Each number is 50 + 15 x the weight over its row's rms, rounded and kept within 0 to 99. Layers, rows and columns count from 0. The size before them is the row's rms in percent of the matrix's.

# down: layer 3 MLP down (transposed), 192x96, rms 0.0814, rows 88-133, columns 0-47
# gate: layer 3 MLP gate, 192x96, rms 0.0848, rows 89-134, columns 0-47
# up: layer 3 MLP up, 192x96, rms 0.076, rows 89-134, columns 0-47
down88 091:53 66 43 38 44 48 35 37 67 34 30 57 76 40 31 41 40 28 67 66 37 49 49 37 63 34 59 44 36 31 44 51 59 36 69 56 44 41 59 12 59 50 63 50 46 49 53 39
gate89 108:63 60 57 49 58 60 49 55 29 17 29 69 73 36 35 61 31 87 57 24 45 51 35 61 86 52 57 39 43 56 73 47 34 32 21 34 52 46 44 39 49 51 63 44 29 52 25 53
up89 099:58 37 34 63 58 60 56 27 78 64 42 42 43 21 34 38 57 39 71 47 43 73 28 63 61 58 77 53 57 59 51 83 60 35 54 26 63 38 58 42 47 72 42 68 58 54 38 38
down89 111:44 52 30 42 61 59 64 34 91 51 55 51 40 56 50 43 53 28 59 54 29 50 41 10 46 63 57 80 40 65 49 57 82 31 39 62 77 83 62 49 64 32 27 31 38 27 72 44
gate90 109:51 46 89 56 38 39 43 57 47 75 77 42 59 30 19 50 11 53 37 56 64 37 48 59 23 42 68 36 37 58 75 61 39 45 44 54 63 36 49 39 60 31 27 31 59 42 42 64
up90 111:36 42 36 55 65 39 43 48 42 43 41 66 62 60 62 45 36 85 60 63 72 30 61 72 38 30 52 38 71 69 44 88 32 55 65 84 71 53 52 59 46 49 65 62 71 40 50 52
down90 091:39 33 41 40 59 63 51 51 33 56 49 73 46 76 39 62 68 71 83 57 43 51 51 60 68 55 53 21 56 36 52 40 21 52 62 57 41 44 40 74 53 57 61 66 39 71 35 61
gate91 114:17 22 45 58 72 51 52 28 54 51 70 58 47 54 84 83 34 44 44 44 59 49 33 46 77 17 53 43 61 56 77 42 58 58 43 30 22 50 42 49 39 56 46 46 31 26 51 28
up91 102:47 62 64 36 44 60 55 31 53 58 52 47 44 75 48 83 45 66 73 74 78 27 34 39 46 70 44 36 51 66 27 70 62 59 56 29 54 44 52 09 36 57 59 59 71 54 64 62
down91 115:72 43 77 73 52 73 54 48 29 40 52 52 30 71 16 39 52 32 41 46 67 42 36 58 35 50 26 28 60 18 66 55 52 64 62 29 55 51 43 37 44 80 53 45 34 44 53 60
gate92 103:64 34 58 41 71 45 62 63 34 33 39 47 15 20 16 48 82 52 60 59 59 65 56 69 29 39 70 42 59 36 58 37 39 45 36 51 37 59 33 42 32 23 64 41 58 52 42 29
up92 115:72 72 41 49 54 66 29 79 58 53 32 63 55 53 38 46 59 54 25 46 25 20 31 54 54 67 53 16 61 20 15 30 49 42 78 49 59 49 49 56 47 46 61 66 54 51 57 56
down92 114:28 43 40 52 75 61 56 34 71 38 49 56 42 35 35 63 61 55 30 47 59 31 26 55 75 62 74 28 49 66 32 24 49 51 74 40 45 83 39 50 59 70 62 58 54 49 28 57
gate93 099:49 28 53 34 65 28 35 07 44 46 15 57 49 71 59 46 28 45 62 31 60 40 59 21 60 64 38 59 49 30 63 54 43 63 23 63 41 47 41 52 67 74 47 27 46 81 51 36
up93 095:66 60 77 37 54 57 29 40 29 41 51 35 51 57 54 66 36 59 54 42 17 62 77 40 56 33 59 61 32 37 59 73 54 48 69 52 48 37 50 57 69 27 28 57 65 50 74 58
down93 107:60 42 54 46 72 56 62 56 32 67 50 28 76 51 66 57 33 62 42 42 31 48 53 44 48 48 20 57 51 33 65 23 50 50 06 71 68 33 52 54 65 76 60 39 73 61 45 42
gate94 106:59 61 64 45 48 48 53 66 82 36 38 62 51 15 57 68 65 64 36 32 56 55 29 36 64 42 39 49 35 64 50 75 45 24 39 50 85 34 45 77 78 50 25 37 33 64 78 59
up94 125:21 43 44 61 41 50 91 41 50 53 58 67 45 69 47 35 61 64 68 37 57 43 44 39 70 20 72 38 65 54 42 54 55 36 64 63 62 50 53 89 53 56 23 47 32 71 54 43
down94 107:49 51 71 77 61 74 49 27 42 55 55 61 60 41 41 65 52 63 37 46 50 69 21 41 54 44 29 39 67 47 58 54 84 62 40 62 83 54 34 65 47 35 50 33 47 59 54 24
gate95 095:24 36 33 39 61 48 35 23 53 38 76 62 51 35 48 49 73 28 68 40 28 53 65 40 52 59 65 65 33 45 66 53 70 52 28 53 64 49 57 47 78 39 17 57 69 66 62 62
up95 096:41 45 62 45 31 55 47 51 71 72 44 64 74 60 68 46 39 39 30 69 62 58 64 36 54 48 26 53 33 43 43 66 73 74 24 53 30 54 92 55 58 47 74 46 61 54 72 58
down95 094:49 56 35 34 39 53 59 55 43 62 60 57 64 61 79 51 44 52 62 37 47 36 55 69 54 65 85 31 52 34 56 40 22 54 38 57 52 66 56 70 53 61 64 86 60 34 58 34
gate96 110:58 51 41 45 74 22 39 34 38 46 38 40 48 68 65 29 55 70 36 55 39 74 47 71 45 38 34 32 37 88 57 40 45 34 50 55 32 43 26 55 47 46 39 60 48 63 46 47
up96 099:32 53 49 46 48 52 47 32 20 19 71 72 58 67 57 22 33 64 55 74 62 80 45 66 50 40 43 77 44 55 54 56 22 64 25 69 48 66 45 30 12 54 52 53 20 44 41 30
down96 100:50 44 45 33 76 35 69 53 72 48 54 37 50 70 67 31 56 78 26 52 44 55 37 53 30 51 37 67 65 54 55 33 59 58 52 61 40 41 36 48 66 74 77 65 39 30 15 44
gate97 089:58 42 40 57 74 29 37 37 61 38 52 69 48 62 34 49 44 67 54 80 26 56 60 64 60 39 40 46 53 88 83 69 49 44 45 48 79 48 51 68 41 47 83 31 44 33 70 36
up97 100:55 71 44 46 57 18 46 47 49 47 36 41 57 42 65 52 42 37 82 41 52 54 39 54 24 35 33 30 53 55 46 63 43 56 65 70 36 80 38 64 54 45 61 31 60 84 59 57
down97 089:55 76 69 37 43 55 35 51 64 67 53 69 43 37 61 62 43 64 80 52 72 37 42 55 47 37 68 48 48 43 52 49 48 64 59 50 29 79 52 33 70 53 41 40 67 43 44 39
gate98 097:83 44 38 46 44 23 46 80 65 27 39 59 41 29 54 48 32 74 52 40 68 62 42 40 60 43 53 37 65 58 28 38 30 60 48 56 30 40 49 63 66 47 48 49 42 48 72 55
up98 097:62 48 59 35 45 30 53 56 48 18 58 61 17 55 45 59 25 71 71 37 45 55 63 83 52 54 49 65 79 37 39 59 53 56 42 66 69 46 55 40 58 43 26 54 33 45 36 79
down98 098:41 54 65 48 57 29 43 64 41 69 62 55 28 56 43 75 65 48 45 47 51 67 46 62 82 33 64 55 59 69 61 31 50 68 70 66 50 08 30 40 59 47 60 86 49 20 57 73
gate99 093:50 47 67 36 48 71 71 27 71 69 66 45 53 47 47 82 40 65 36 30 52 39 41 25 78 82 61 45 54 58 50 51 45 32 38 31 22 57 46 49 63 50 33 52 32 60 67 49
up99 096:59 31 60 48 52 48 67 67 32 41 33 33 66 70 57 50 50 32 67 69 43 59 52 87 43 26 37 32 23 34 47 67 53 19 56 69 65 45 53 39 59 58 27 72 41 19 47 49
down99 101:56 50 69 72 50 67 41 39 51 59 46 49 57 70 26 46 53 53 57 65 55 18 32 74 53 32 44 45 76 41 71 21 33 49 33 76 42 17 35 64 48 37 46 59 57 20 70 26
gate100 091:36 50 47 55 54 75 28 82 91 48 34 43 52 43 44 62 62 45 69 56 39 50 48 30 63 67 31 43 37 59 34 72 60 27 55 40 54 51 48 41 71 48 53 31 28 38 60 63
up100 090:50 51 71 59 51 42 51 41 71 31 32 60 81 42 11 61 54 43 58 45 42 38 42 58 58 76 36 50 33 36 43 55 52 52 56 40 67 69 57 67 49 45 53 54 19 57 45 52
down100 130:72 45 32 40 21 61 40 41 58 30 45 44 64 54 24 68 50 62 43 43 68 50 67 55 55 20 53 37 54 32 40 48 55 39 34 26 62 60 37 57 49 62 69 53 42 74 30 74
gate101 121:52 26 63 70 49 51 56 35 49 39 26 56 45 34 49 72 43 57 60 45 21 32 28 66 79 23 89 51 24 74 53 43 53 46 54 49 28 48 43 59 46 56 29 36 48 44 73 45
up101 116:46 42 38 58 69 65 48 63 63 50 44 66 53 56 44 45 46 38 50 52 38 28 63 60 70 74 45 27 57 35 42 53 36 12 44 58 97 31 46 52 57 68 66 61 30 74 54 47
down101 113:41 82 64 41 37 14 58 49 55 53 50 52 56 31 76 29 59 60 52 52 61 41 50 45 72 76 47 40 51 28 33 62 59 48 53 71 60 52 40 35 41 49 34 44 57 29 34 60
gate102 103:36 66 49 63 52 68 41 49 42 53 34 61 55 47 23 43 60 31 50 58 37 76 43 62 16 45 43 46 55 47 46 62 67 67 22 69 46 39 45 32 57 63 63 59 48 42 75 45
up102 107:49 61 74 75 45 52 29 44 49 75 40 53 55 45 37 39 41 57 31 25 49 74 42 34 23 74 36 35 44 55 71 26 34 56 49 52 48 41 63 33 52 67 69 80 52 54 51 25
down102 104:86 45 45 36 54 48 77 83 56 54 36 44 54 52 65 54 55 31 73 42 25 21 56 39 58 62 66 32 39 15 43 36 70 45 53 46 24 42 48 56 72 52 36 29 25 50 12 52
gate103 098:62 78 35 55 55 69 33 81 51 56 34 46 46 63 42 36 30 60 65 75 54 50 58 46 64 25 47 53 41 39 29 64 55 62 70 61 75 32 39 36 47 89 36 64 55 70 71 80
up103 108:84 72 41 35 51 28 38 48 48 53 30 27 26 59 27 39 43 44 75 43 58 70 53 43 47 48 65 33 34 41 68 57 79 43 37 48 43 49 44 84 26 64 69 39 46 52 39 63
down103 101:60 71 60 57 50 52 66 55 76 50 75 51 54 55 74 49 55 75 39 28 35 70 57 16 55 77 32 60 83 63 59 55 66 51 42 60 56 60 43 51 56 72 58 56 57 61 57 17
gate104 101:54 75 55 54 48 44 61 14 55 67 40 41 63 68 72 43 21 34 44 36 30 52 31 55 33 60 66 79 40 60 70 60 46 45 34 37 30 44 36 29 40 49 73 37 52 54 54 54
up104 104:40 55 52 54 53 37 43 27 62 60 36 68 35 55 63 52 42 49 68 38 83 73 49 33 53 31 37 52 70 71 43 42 38 70 57 57 32 58 43 19 48 28 32 62 78 29 42 53
down104 094:46 45 41 47 74 52 50 86 37 49 19 53 42 23 59 46 56 66 53 34 52 60 61 54 61 31 19 40 52 31 24 48 47 32 45 30 47 50 31 62 62 52 53 39 26 42 30 61
gate105 104:37 42 55 53 63 62 45 80 45 55 46 40 50 34 75 27 99 43 74 46 31 48 47 25 59 51 53 45 54 68 37 47 28 60 27 54 52 74 64 52 54 31 60 65 55 51 62 55
up105 098:50 37 30 40 67 37 51 39 64 31 26 53 78 48 24 30 30 58 22 54 53 60 58 47 45 44 38 73 43 69 47 30 36 16 47 52 56 55 51 61 65 38 62 81 41 25 62 65
down105 118:33 38 42 52 50 54 44 64 49 62 55 32 68 32 71 86 30 21 56 29 47 82 35 53 23 36 50 55 46 79 44 60 64 69 71 32 64 44 66 45 72 63 54 56 47 31 52 45
gate106 121:60 44 59 52 60 40 45 67 52 45 74 55 46 40 29 59 41 48 59 43 42 51 57 40 68 61 43 61 43 75 57 67 67 53 53 44 58 69 43 90 04 35 49 55 36 64 50 16
up106 113:53 51 39 51 37 48 59 70 63 24 20 19 39 47 37 69 53 59 85 54 82 41 54 38 42 63 44 65 61 45 78 49 39 56 28 51 36 50 45 72 82 48 67 44 51 36 57 45
down106 116:49 50 41 47 46 42 38 36 69 52 39 35 64 49 38 49 44 25 62 56 44 68 35 48 46 67 45 55 39 71 64 75 39 86 19 62 69 51 47 65 77 53 52 50 68 59 67 50
gate107 094:35 33 26 44 51 21 43 39 80 68 54 76 74 56 54 59 47 69 32 81 42 31 69 70 44 47 49 49 27 53 38 58 58 54 72 56 39 55 65 56 49 34 38 54 55 38 16 41
up107 102:44 63 41 26 39 67 72 60 46 23 45 48 57 48 45 85 64 42 67 52 68 81 45 69 47 64 62 43 47 61 59 23 26 63 56 43 14 31 66 30 47 68 58 46 71 43 29 59
down107 092:58 42 44 60 47 44 47 63 58 55 64 39 47 45 56 60 48 56 37 54 52 64 70 30 57 36 41 69 55 74 62 80 57 33 52 52 79 71 45 63 47 68 89 81 37 60 42 27
gate108 107:37 72 37 11 46 44 59 30 56 52 60 36 59 57 55 23 36 50 46 35 41 72 41 48 27 75 59 37 29 53 57 70 51 54 28 57 35 34 06 71 30 41 33 54 45 75 52 47
up108 105:76 93 35 37 77 59 55 59 51 56 38 43 48 44 52 58 57 67 69 60 51 44 51 49 55 77 42 38 43 43 33 35 26 54 75 47 41 55 38 65 35 59 68 40 61 24 41 41
down108 098:76 51 65 25 45 28 58 50 87 64 34 52 48 65 74 63 50 49 56 23 76 38 71 59 54 67 50 54 57 18 35 63 53 60 51 25 32 63 54 50 70 39 44 49 54 40 42 73
gate109 107:50 59 54 62 53 41 41 70 52 62 64 45 38 55 73 36 19 45 52 10 51 20 77 53 63 53 52 58 53 42 67 34 31 82 37 57 49 60 55 67 65 26 42 58 50 30 53 61
up109 110:35 60 40 58 21 19 52 49 45 56 67 85 41 58 20 40 71 55 43 59 58 22 48 43 72 39 47 45 42 30 62 28 66 37 35 37 65 65 54 57 46 38 60 24 68 77 61 52
down109 111:50 56 64 74 23 57 59 56 47 15 45 58 52 34 52 40 45 39 51 48 37 35 53 49 77 30 81 55 45 47 58 39 53 39 57 33 34 62 51 30 56 67 91 36 50 53 31 43
gate110 107:86 78 63 73 55 62 58 33 36 42 52 37 26 49 64 46 56 29 61 22 40 51 68 71 52 18 50 31 40 28 40 51 50 28 40 46 84 53 30 60 25 56 35 51 33 63 69 31
up110 101:37 45 99 67 61 53 51 32 72 55 30 54 57 57 44 72 42 32 69 47 43 61 76 43 48 61 59 41 34 26 53 48 53 49 84 46 30 39 59 55 32 52 53 36 75 69 76 45
down110 103:64 31 54 37 57 68 34 68 40 56 71 45 65 57 37 62 45 43 62 68 37 55 44 14 55 19 50 40 41 24 42 29 30 21 67 42 56 42 39 34 79 37 62 35 56 46 50 53
gate111 099:49 45 50 35 53 78 64 30 48 58 52 51 78 42 60 29 37 24 62 51 65 88 47 42 60 52 51 35 45 37 24 22 52 42 47 25 64 44 55 52 48 57 70 42 52 56 67 35
up111 102:40 38 72 35 74 46 44 54 41 35 46 49 43 45 49 69 59 73 60 47 69 24 42 28 41 37 49 65 60 51 13 36 55 54 52 43 69 52 25 77 42 54 60 63 53 33 40 54
down111 099:52 35 46 29 47 34 51 31 60 64 72 51 46 45 63 52 34 42 28 67 66 26 47 52 45 80 66 68 17 84 44 65 49 59 47 27 72 54 55 50 19 39 29 60 73 47 57 55
gate112 087:32 52 71 45 49 54 53 67 57 55 62 68 57 64 45 26 56 48 52 27 48 05 57 26 42 64 54 43 53 72 55 71 41 31 51 42 29 34 56 49 62 63 62 65 67 50 42 56
up112 090:52 37 61 49 41 38 59 49 57 30 41 44 52 58 70 64 18 59 70 39 44 31 73 61 69 49 27 68 61 56 49 58 44 52 53 35 42 45 54 39 73 66 77 17 53 69 27 37
down112 091:25 63 91 33 51 55 35 44 39 63 64 31 56 39 43 69 41 65 35 35 25 44 46 39 53 68 34 61 49 43 42 77 33 55 28 48 36 21 55 41 64 75 45 28 64 43 47 31
gate113 098:31 51 32 43 49 51 39 61 40 47 35 39 31 58 62 38 62 72 31 47 38 69 50 52 61 55 64 61 59 59 64 45 37 29 71 69 62 58 29 48 72 68 50 73 48 63 47 38
up113 100:48 40 67 65 47 54 63 41 51 62 47 52 61 65 35 35 51 64 66 44 42 51 25 69 58 51 52 60 44 35 63 44 50 37 42 57 42 70 61 51 43 42 53 65 60 70 33 17
down113 095:50 41 88 44 59 74 35 39 34 54 19 04 59 69 59 64 42 63 61 42 73 40 53 34 48 34 37 32 65 38 67 52 51 37 30 35 44 40 48 53 73 43 49 29 43 55 44 32
gate114 121:51 59 48 69 40 70 31 24 63 53 15 81 37 42 46 25 38 52 67 58 41 27 51 61 43 43 44 58 49 52 41 27 54 38 36 44 38 64 37 49 52 61 36 36 56 45 25 23
up114 116:25 45 57 57 62 62 43 34 65 60 53 75 32 27 36 56 69 66 71 37 61 49 74 33 36 41 56 43 46 23 47 90 25 64 50 80 25 64 67 51 67 32 37 19 46 31 55 65
down114 103:45 71 58 53 46 34 58 30 36 49 33 64 54 45 39 43 69 38 60 50 61 60 40 73 42 47 58 41 31 31 57 64 46 66 24 88 47 68 43 58 31 53 53 48 58 49 56 82
gate115 103:40 45 31 42 26 30 71 39 48 36 67 57 69 63 37 02 73 47 62 27 42 65 54 48 46 69 51 42 39 70 49 45 37 61 36 43 51 47 34 55 57 58 07 34 49 48 61 26
up115 095:48 44 44 27 44 60 54 31 64 47 33 50 41 62 83 40 45 51 79 43 53 71 34 24 41 37 53 38 55 43 52 68 85 51 39 42 55 30 45 76 40 62 34 56 36 56 59 35
down115 095:59 52 63 21 33 50 45 43 33 35 23 68 39 66 25 82 71 32 71 65 47 52 56 73 31 25 42 65 30 59 40 60 27 63 21 44 50 36 57 54 33 43 50 63 57 62 54 55
gate116 097:79 53 27 68 50 41 52 39 73 39 34 66 61 34 60 73 46 32 54 25 46 65 45 63 61 49 27 41 40 25 61 37 62 66 36 65 74 56 21 61 29 77 63 60 44 54 40 81
up116 095:51 28 58 77 53 57 62 53 58 54 30 32 69 52 62 64 50 50 43 68 31 60 46 49 55 32 29 40 67 57 68 27 48 38 44 56 67 38 72 46 54 54 38 44 24 57 33 67
down116 096:41 67 53 19 54 72 51 71 52 35 55 46 68 41 66 38 54 51 74 41 65 37 78 38 33 42 47 76 48 40 42 51 64 30 37 22 46 36 56 17 31 33 74 38 51 76 55 22
gate117 109:55 29 38 55 46 33 37 67 59 38 64 54 63 44 43 47 57 29 32 13 48 66 50 35 71 56 47 67 33 67 31 03 27 61 45 30 42 47 53 63 34 33 61 43 34 38 66 58
up117 110:56 42 61 49 65 76 52 38 52 54 57 24 38 62 49 34 51 59 89 54 91 58 44 37 56 82 67 48 41 46 85 37 47 38 54 55 25 23 56 37 36 57 37 57 61 50 29 64
down117 098:38 66 29 53 41 54 62 40 53 43 61 59 49 41 43 67 62 71 69 35 63 65 43 67 44 53 64 67 64 57 39 76 53 66 60 58 44 45 83 25 16 49 63 44 97 64 46 24
gate118 089:61 57 65 46 34 37 38 88 53 35 49 38 64 44 49 64 48 40 75 62 46 71 55 31 78 48 29 48 34 34 40 56 27 53 55 54 49 56 85 32 56 58 74 56 83 66 53 49
up118 087:30 53 44 46 38 73 55 29 33 55 51 49 44 57 15 57 65 61 40 50 53 46 41 43 27 46 34 39 45 53 34 33 44 39 42 56 81 40 44 53 57 37 27 50 43 25 37 71
down118 087:43 33 31 28 41 36 57 41 33 56 71 47 60 64 40 37 58 58 44 45 65 25 46 60 85 54 61 57 42 40 49 30 21 67 48 43 39 49 85 48 41 46 71 70 59 57 44 42
gate119 105:66 54 35 91 51 33 27 63 45 76 75 67 56 48 43 47 59 42 69 50 57 48 33 48 62 49 70 74 37 45 31 68 40 41 39 33 61 22 99 44 66 52 50 54 45 63 41 47
up119 095:41 65 25 52 75 50 51 42 57 73 57 59 56 50 40 64 54 57 69 74 60 72 40 42 49 46 62 63 38 66 55 51 65 48 62 38 68 52 52 49 54 39 41 62 56 53 62 25
down119 121:58 34 43 47 52 66 38 24 39 41 65 55 53 28 46 44 41 51 49 45 48 56 42 58 32 44 58 50 49 89 80 70 75 49 69 49 77 30 55 67 48 63 63 30 53 33 39 38
gate120 090:52 79 39 50 75 46 75 51 36 46 56 75 71 47 61 44 37 54 40 48 27 51 53 49 57 74 41 62 67 32 36 59 42 53 65 41 37 66 57 55 73 47 69 57 33 53 37 44
up120 087:71 35 36 40 39 77 49 64 49 29 57 63 49 77 64 63 67 38 55 33 48 42 33 20 57 85 66 76 57 53 34 48 40 48 62 44 15 44 26 74 32 32 46 68 38 42 52 51
down120 094:50 66 19 54 54 63 47 54 35 46 45 70 59 56 55 61 58 60 60 55 30 57 70 43 48 57 49 47 48 56 24 12 32 42 73 48 44 80 52 43 96 39 74 39 39 47 16 31
gate121 104:59 65 61 59 47 34 74 38 61 38 23 59 53 52 47 39 31 37 51 28 35 41 70 74 37 77 29 27 37 60 32 57 41 53 44 46 55 24 69 58 49 33 48 66 38 47 60 54
up121 105:27 57 52 51 48 46 59 63 29 25 55 58 62 32 67 43 45 43 47 64 73 71 49 72 56 43 40 33 38 93 53 46 68 42 72 74 57 57 70 52 64 29 24 76 37 37 69 54
down121 097:60 49 28 33 35 34 52 40 66 52 43 51 52 30 82 36 45 51 66 56 40 44 31 67 39 71 31 50 28 51 57 62 57 49 16 49 49 57 64 49 59 74 64 44 54 73 46 56
gate122 101:96 65 53 65 86 43 43 47 49 51 45 38 28 37 51 38 18 58 29 42 49 40 47 47 39 86 31 50 63 53 44 47 77 63 52 18 54 53 61 67 22 41 51 50 39 63 43 40
up122 105:52 46 52 49 27 42 38 93 61 54 43 41 48 55 57 53 66 43 57 64 55 79 46 24 54 52 29 30 24 49 58 56 52 48 31 46 41 44 40 46 58 66 54 67 22 55 62 31
down122 104:26 64 51 42 31 34 41 47 68 65 42 80 61 34 42 38 50 58 49 52 57 54 45 78 46 18 62 54 49 66 47 42 64 31 64 47 27 57 32 24 51 58 57 67 62 48 40 68
gate123 083:43 65 47 41 43 54 23 42 68 46 53 73 28 83 37 51 60 59 49 47 46 67 60 72 65 61 46 34 69 59 70 72 61 43 50 35 47 71 39 54 48 33 53 41 57 42 59 42
up123 089:20 64 57 56 54 62 60 33 48 74 57 51 44 62 20 33 76 71 41 34 67 57 64 63 51 02 52 56 63 41 55 71 48 57 48 53 72 37 37 65 49 09 52 43 42 48 63 37
down123 101:50 49 50 59 34 42 41 43 27 41 46 51 49 59 36 46 61 53 53 38 63 71 55 42 38 55 53 30 61 38 46 56 20 38 56 68 48 61 66 50 49 29 43 32 60 29 58 42
gate124 104:42 17 45 36 76 22 36 56 43 38 43 58 44 51 46 48 46 53 65 53 42 60 56 48 38 63 63 27 82 60 75 59 52 57 26 42 64 60 45 60 44 36 61 59 37 59 53 47
up124 097:25 41 57 30 49 58 65 63 52 56 64 70 54 36 45 46 25 45 62 39 57 54 49 37 60 45 43 54 55 33 40 68 26 46 43 45 55 62 42 10 45 13 67 56 40 43 51 47
down124 097:57 69 56 53 48 67 49 35 57 57 24 35 47 70 69 57 51 24 32 29 62 32 09 33 69 64 65 39 43 74 19 42 55 73 27 53 62 45 68 48 31 57 32 59 40 43 41 49
gate125 097:38 68 46 50 52 47 45 50 32 37 52 44 72 42 58 58 41 66 46 64 51 55 65 64 53 15 47 65 42 28 47 60 47 60 67 51 27 32 23 37 30 43 66 66 66 29 35 77
up125 092:52 28 61 43 68 40 32 48 55 44 44 44 43 54 44 31 86 37 42 43 57 60 44 46 60 64 32 37 53 44 60 31 75 42 74 43 76 32 73 31 55 35 48 39 30 68 53 44
down125 097:71 53 26 68 47 70 65 55 58 68 62 63 31 61 89 45 43 37 62 17 53 45 62 55 68 67 23 16 36 67 53 50 51 70 50 51 45 65 43 40 68 72 49 83 24 76 59 23
gate126 095:79 36 59 52 56 20 36 51 39 52 53 50 53 52 64 47 55 54 30 48 21 47 86 38 47 44 74 64 67 53 76 57 53 42 51 44 65 87 61 06 46 64 60 52 55 61 58 73
up126 097:64 60 46 53 61 44 48 52 44 78 65 75 16 44 48 58 38 41 59 50 36 33 73 32 48 64 43 65 52 42 48 45 62 99 55 62 51 38 49 69 64 45 42 76 57 39 25 48
down126 098:84 36 42 24 37 40 42 42 44 63 45 45 52 53 43 22 68 38 46 38 44 68 40 22 57 35 32 47 49 22 88 70 55 75 51 41 65 65 49 47 68 42 19 42 73 69 48 68
gate127 102:32 56 47 78 41 41 50 35 49 40 39 63 18 03 62 41 37 28 44 55 42 44 40 62 31 37 71 55 43 39 21 70 62 54 46 53 39 63 44 40 27 43 39 37 65 37 73 59
up127 104:57 36 05 51 33 35 78 64 26 32 61 38 47 27 57 67 40 45 58 40 56 43 47 30 53 54 57 34 53 39 61 90 51 78 43 37 26 54 55 59 48 51 48 31 21 82 40 47
down127 107:17 25 51 59 46 33 59 62 51 34 44 24 29 49 27 62 27 40 53 41 49 24 29 60 45 51 34 76 76 28 39 37 59 57 59 59 58 58 43 71 40 58 49 54 85 43 61 35
gate128 114:31 48 52 83 50 80 49 76 71 43 67 65 45 75 39 21 57 51 48 33 38 67 38 53 51 50 65 49 37 37 51 45 44 60 58 41 40 45 50 59 36 37 47 48 38 53 59 41
up128 108:46 67 56 28 48 51 35 34 40 37 66 33 72 62 47 65 68 31 70 26 75 73 53 34 48 29 42 68 58 39 56 33 46 63 65 45 60 56 56 40 56 27 35 68 76 49 73 47
down128 104:67 60 42 54 50 26 60 64 57 79 49 82 35 41 51 18 47 41 59 47 64 72 66 57 36 55 21 55 67 28 38 45 36 63 39 39 36 62 85 59 54 33 24 78 42 47 70 65
gate129 108:55 74 02 23 48 80 73 16 51 53 44 42 73 61 71 54 49 15 35 43 34 25 38 41 33 56 52 41 52 54 49 35 45 48 45 29 37 44 27 51 68 68 23 65 47 55 41 42
up129 107:48 52 36 28 66 44 47 58 58 50 36 54 26 46 42 40 63 72 58 80 72 66 76 72 52 47 22 51 49 49 38 45 46 69 35 38 34 31 50 62 53 50 60 42 54 54 39 23
down129 105:56 66 69 46 62 49 37 73 47 47 41 65 41 45 55 58 88 63 69 71 68 54 71 75 39 59 50 68 69 75 42 55 70 47 49 52 37 27 55 55 36 64 71 39 39 44 59 28
gate130 088:40 43 33 37 34 53 53 78 58 33 63 15 54 69 36 60 56 64 40 54 49 69 41 46 75 53 54 58 30 63 43 37 88 54 61 68 41 49 43 55 37 25 77 55 60 20 25 70
up130 097:60 75 74 52 33 58 33 14 63 52 52 91 40 32 46 59 68 55 39 48 20 45 41 46 43 36 55 59 44 50 56 39 68 25 54 66 42 85 61 52 36 47 34 37 19 52 27 41
down130 088:62 60 46 27 41 43 37 72 53 59 33 44 48 88 43 68 74 69 53 59 62 72 88 58 40 47 38 62 77 60 48 50 54 41 47 59 39 57 64 64 47 68 44 69 34 74 54 64
gate131 090:28 30 54 48 45 14 80 45 58 29 48 45 67 52 29 81 53 63 87 57 43 58 44 46 73 91 55 54 63 38 54 58 50 36 38 42 29 77 62 49 69 30 32 59 65 56 68 55
up131 100:70 42 58 47 64 44 52 25 69 46 65 54 52 55 55 54 29 31 64 53 48 51 58 47 58 39 54 67 63 30 78 71 50 15 83 67 73 60 33 56 51 61 66 89 65 66 58 58
down131 095:56 76 36 70 49 57 38 54 43 67 32 63 58 41 41 12 42 38 39 33 63 44 46 56 90 35 76 41 32 31 47 39 36 24 45 56 61 70 51 63 50 33 60 62 45 72 34 55
gate132 122:51 24 50 43 71 58 45 45 43 32 37 53 33 31 32 61 72 47 56 64 80 41 73 69 53 45 29 51 54 32 72 36 42 46 58 47 62 44 47 41 43 62 61 58 85 34 51 67
up132 112:40 42 46 64 65 45 45 14 13 67 77 46 41 43 24 38 75 52 60 62 60 71 58 73 49 47 53 39 44 57 74 15 52 59 36 23 58 44 42 50 39 60 56 60 51 56 51 38
down132 099:61 38 69 35 50 70 44 55 15 56 42 41 59 51 49 60 61 48 85 48 51 46 64 60 20 23 56 61 48 65 54 58 26 24 40 36 38 61 70 37 63 53 57 39 47 59 51 39
gate133 116:35 52 41 44 60 33 73 59 50 28 47 49 66 59 42 74 81 39 59 32 18 31 55 67 53 65 85 60 62 55 49 59 40 26 60 46 75 46 44 44 43 57 64 60 56 44 32 44
up133 111:32 70 50 60 69 31 60 68 57 34 48 48 65 51 62 60 54 44 63 58 41 38 33 34 46 46 25 23 58 28 59 58 24 47 55 40 69 46 09 34 67 64 67 53 64 53 39 65
down133 117:50 75 51 50 51 56 60 47 46 30 77 68 58 56 52 67 21 42 63 49 44 77 57 56 34 55 71 48 48 66 66 38 53 47 43 72 41 43 69 57 55 71 40 08 55 52 35 58
gate134 104:70 41 28 52 75 37 51 44 45 49 77 56 43 60 28 28 51 60 46 51 40 64 52 62 13 41 37 36 51 52 44 79 43 79 40 42 58 31 72 37 67 59 73 62 49 43 56 57
up134 092:48 35 57 59 50 70 44 77 65 56 42 84 52 28 61 51 69 55 40 66 58 44 49 50 77 46 26 63 51 65 89 55 55 40 86 58 78 72 30 44 49 21 42 63 32 45 38 35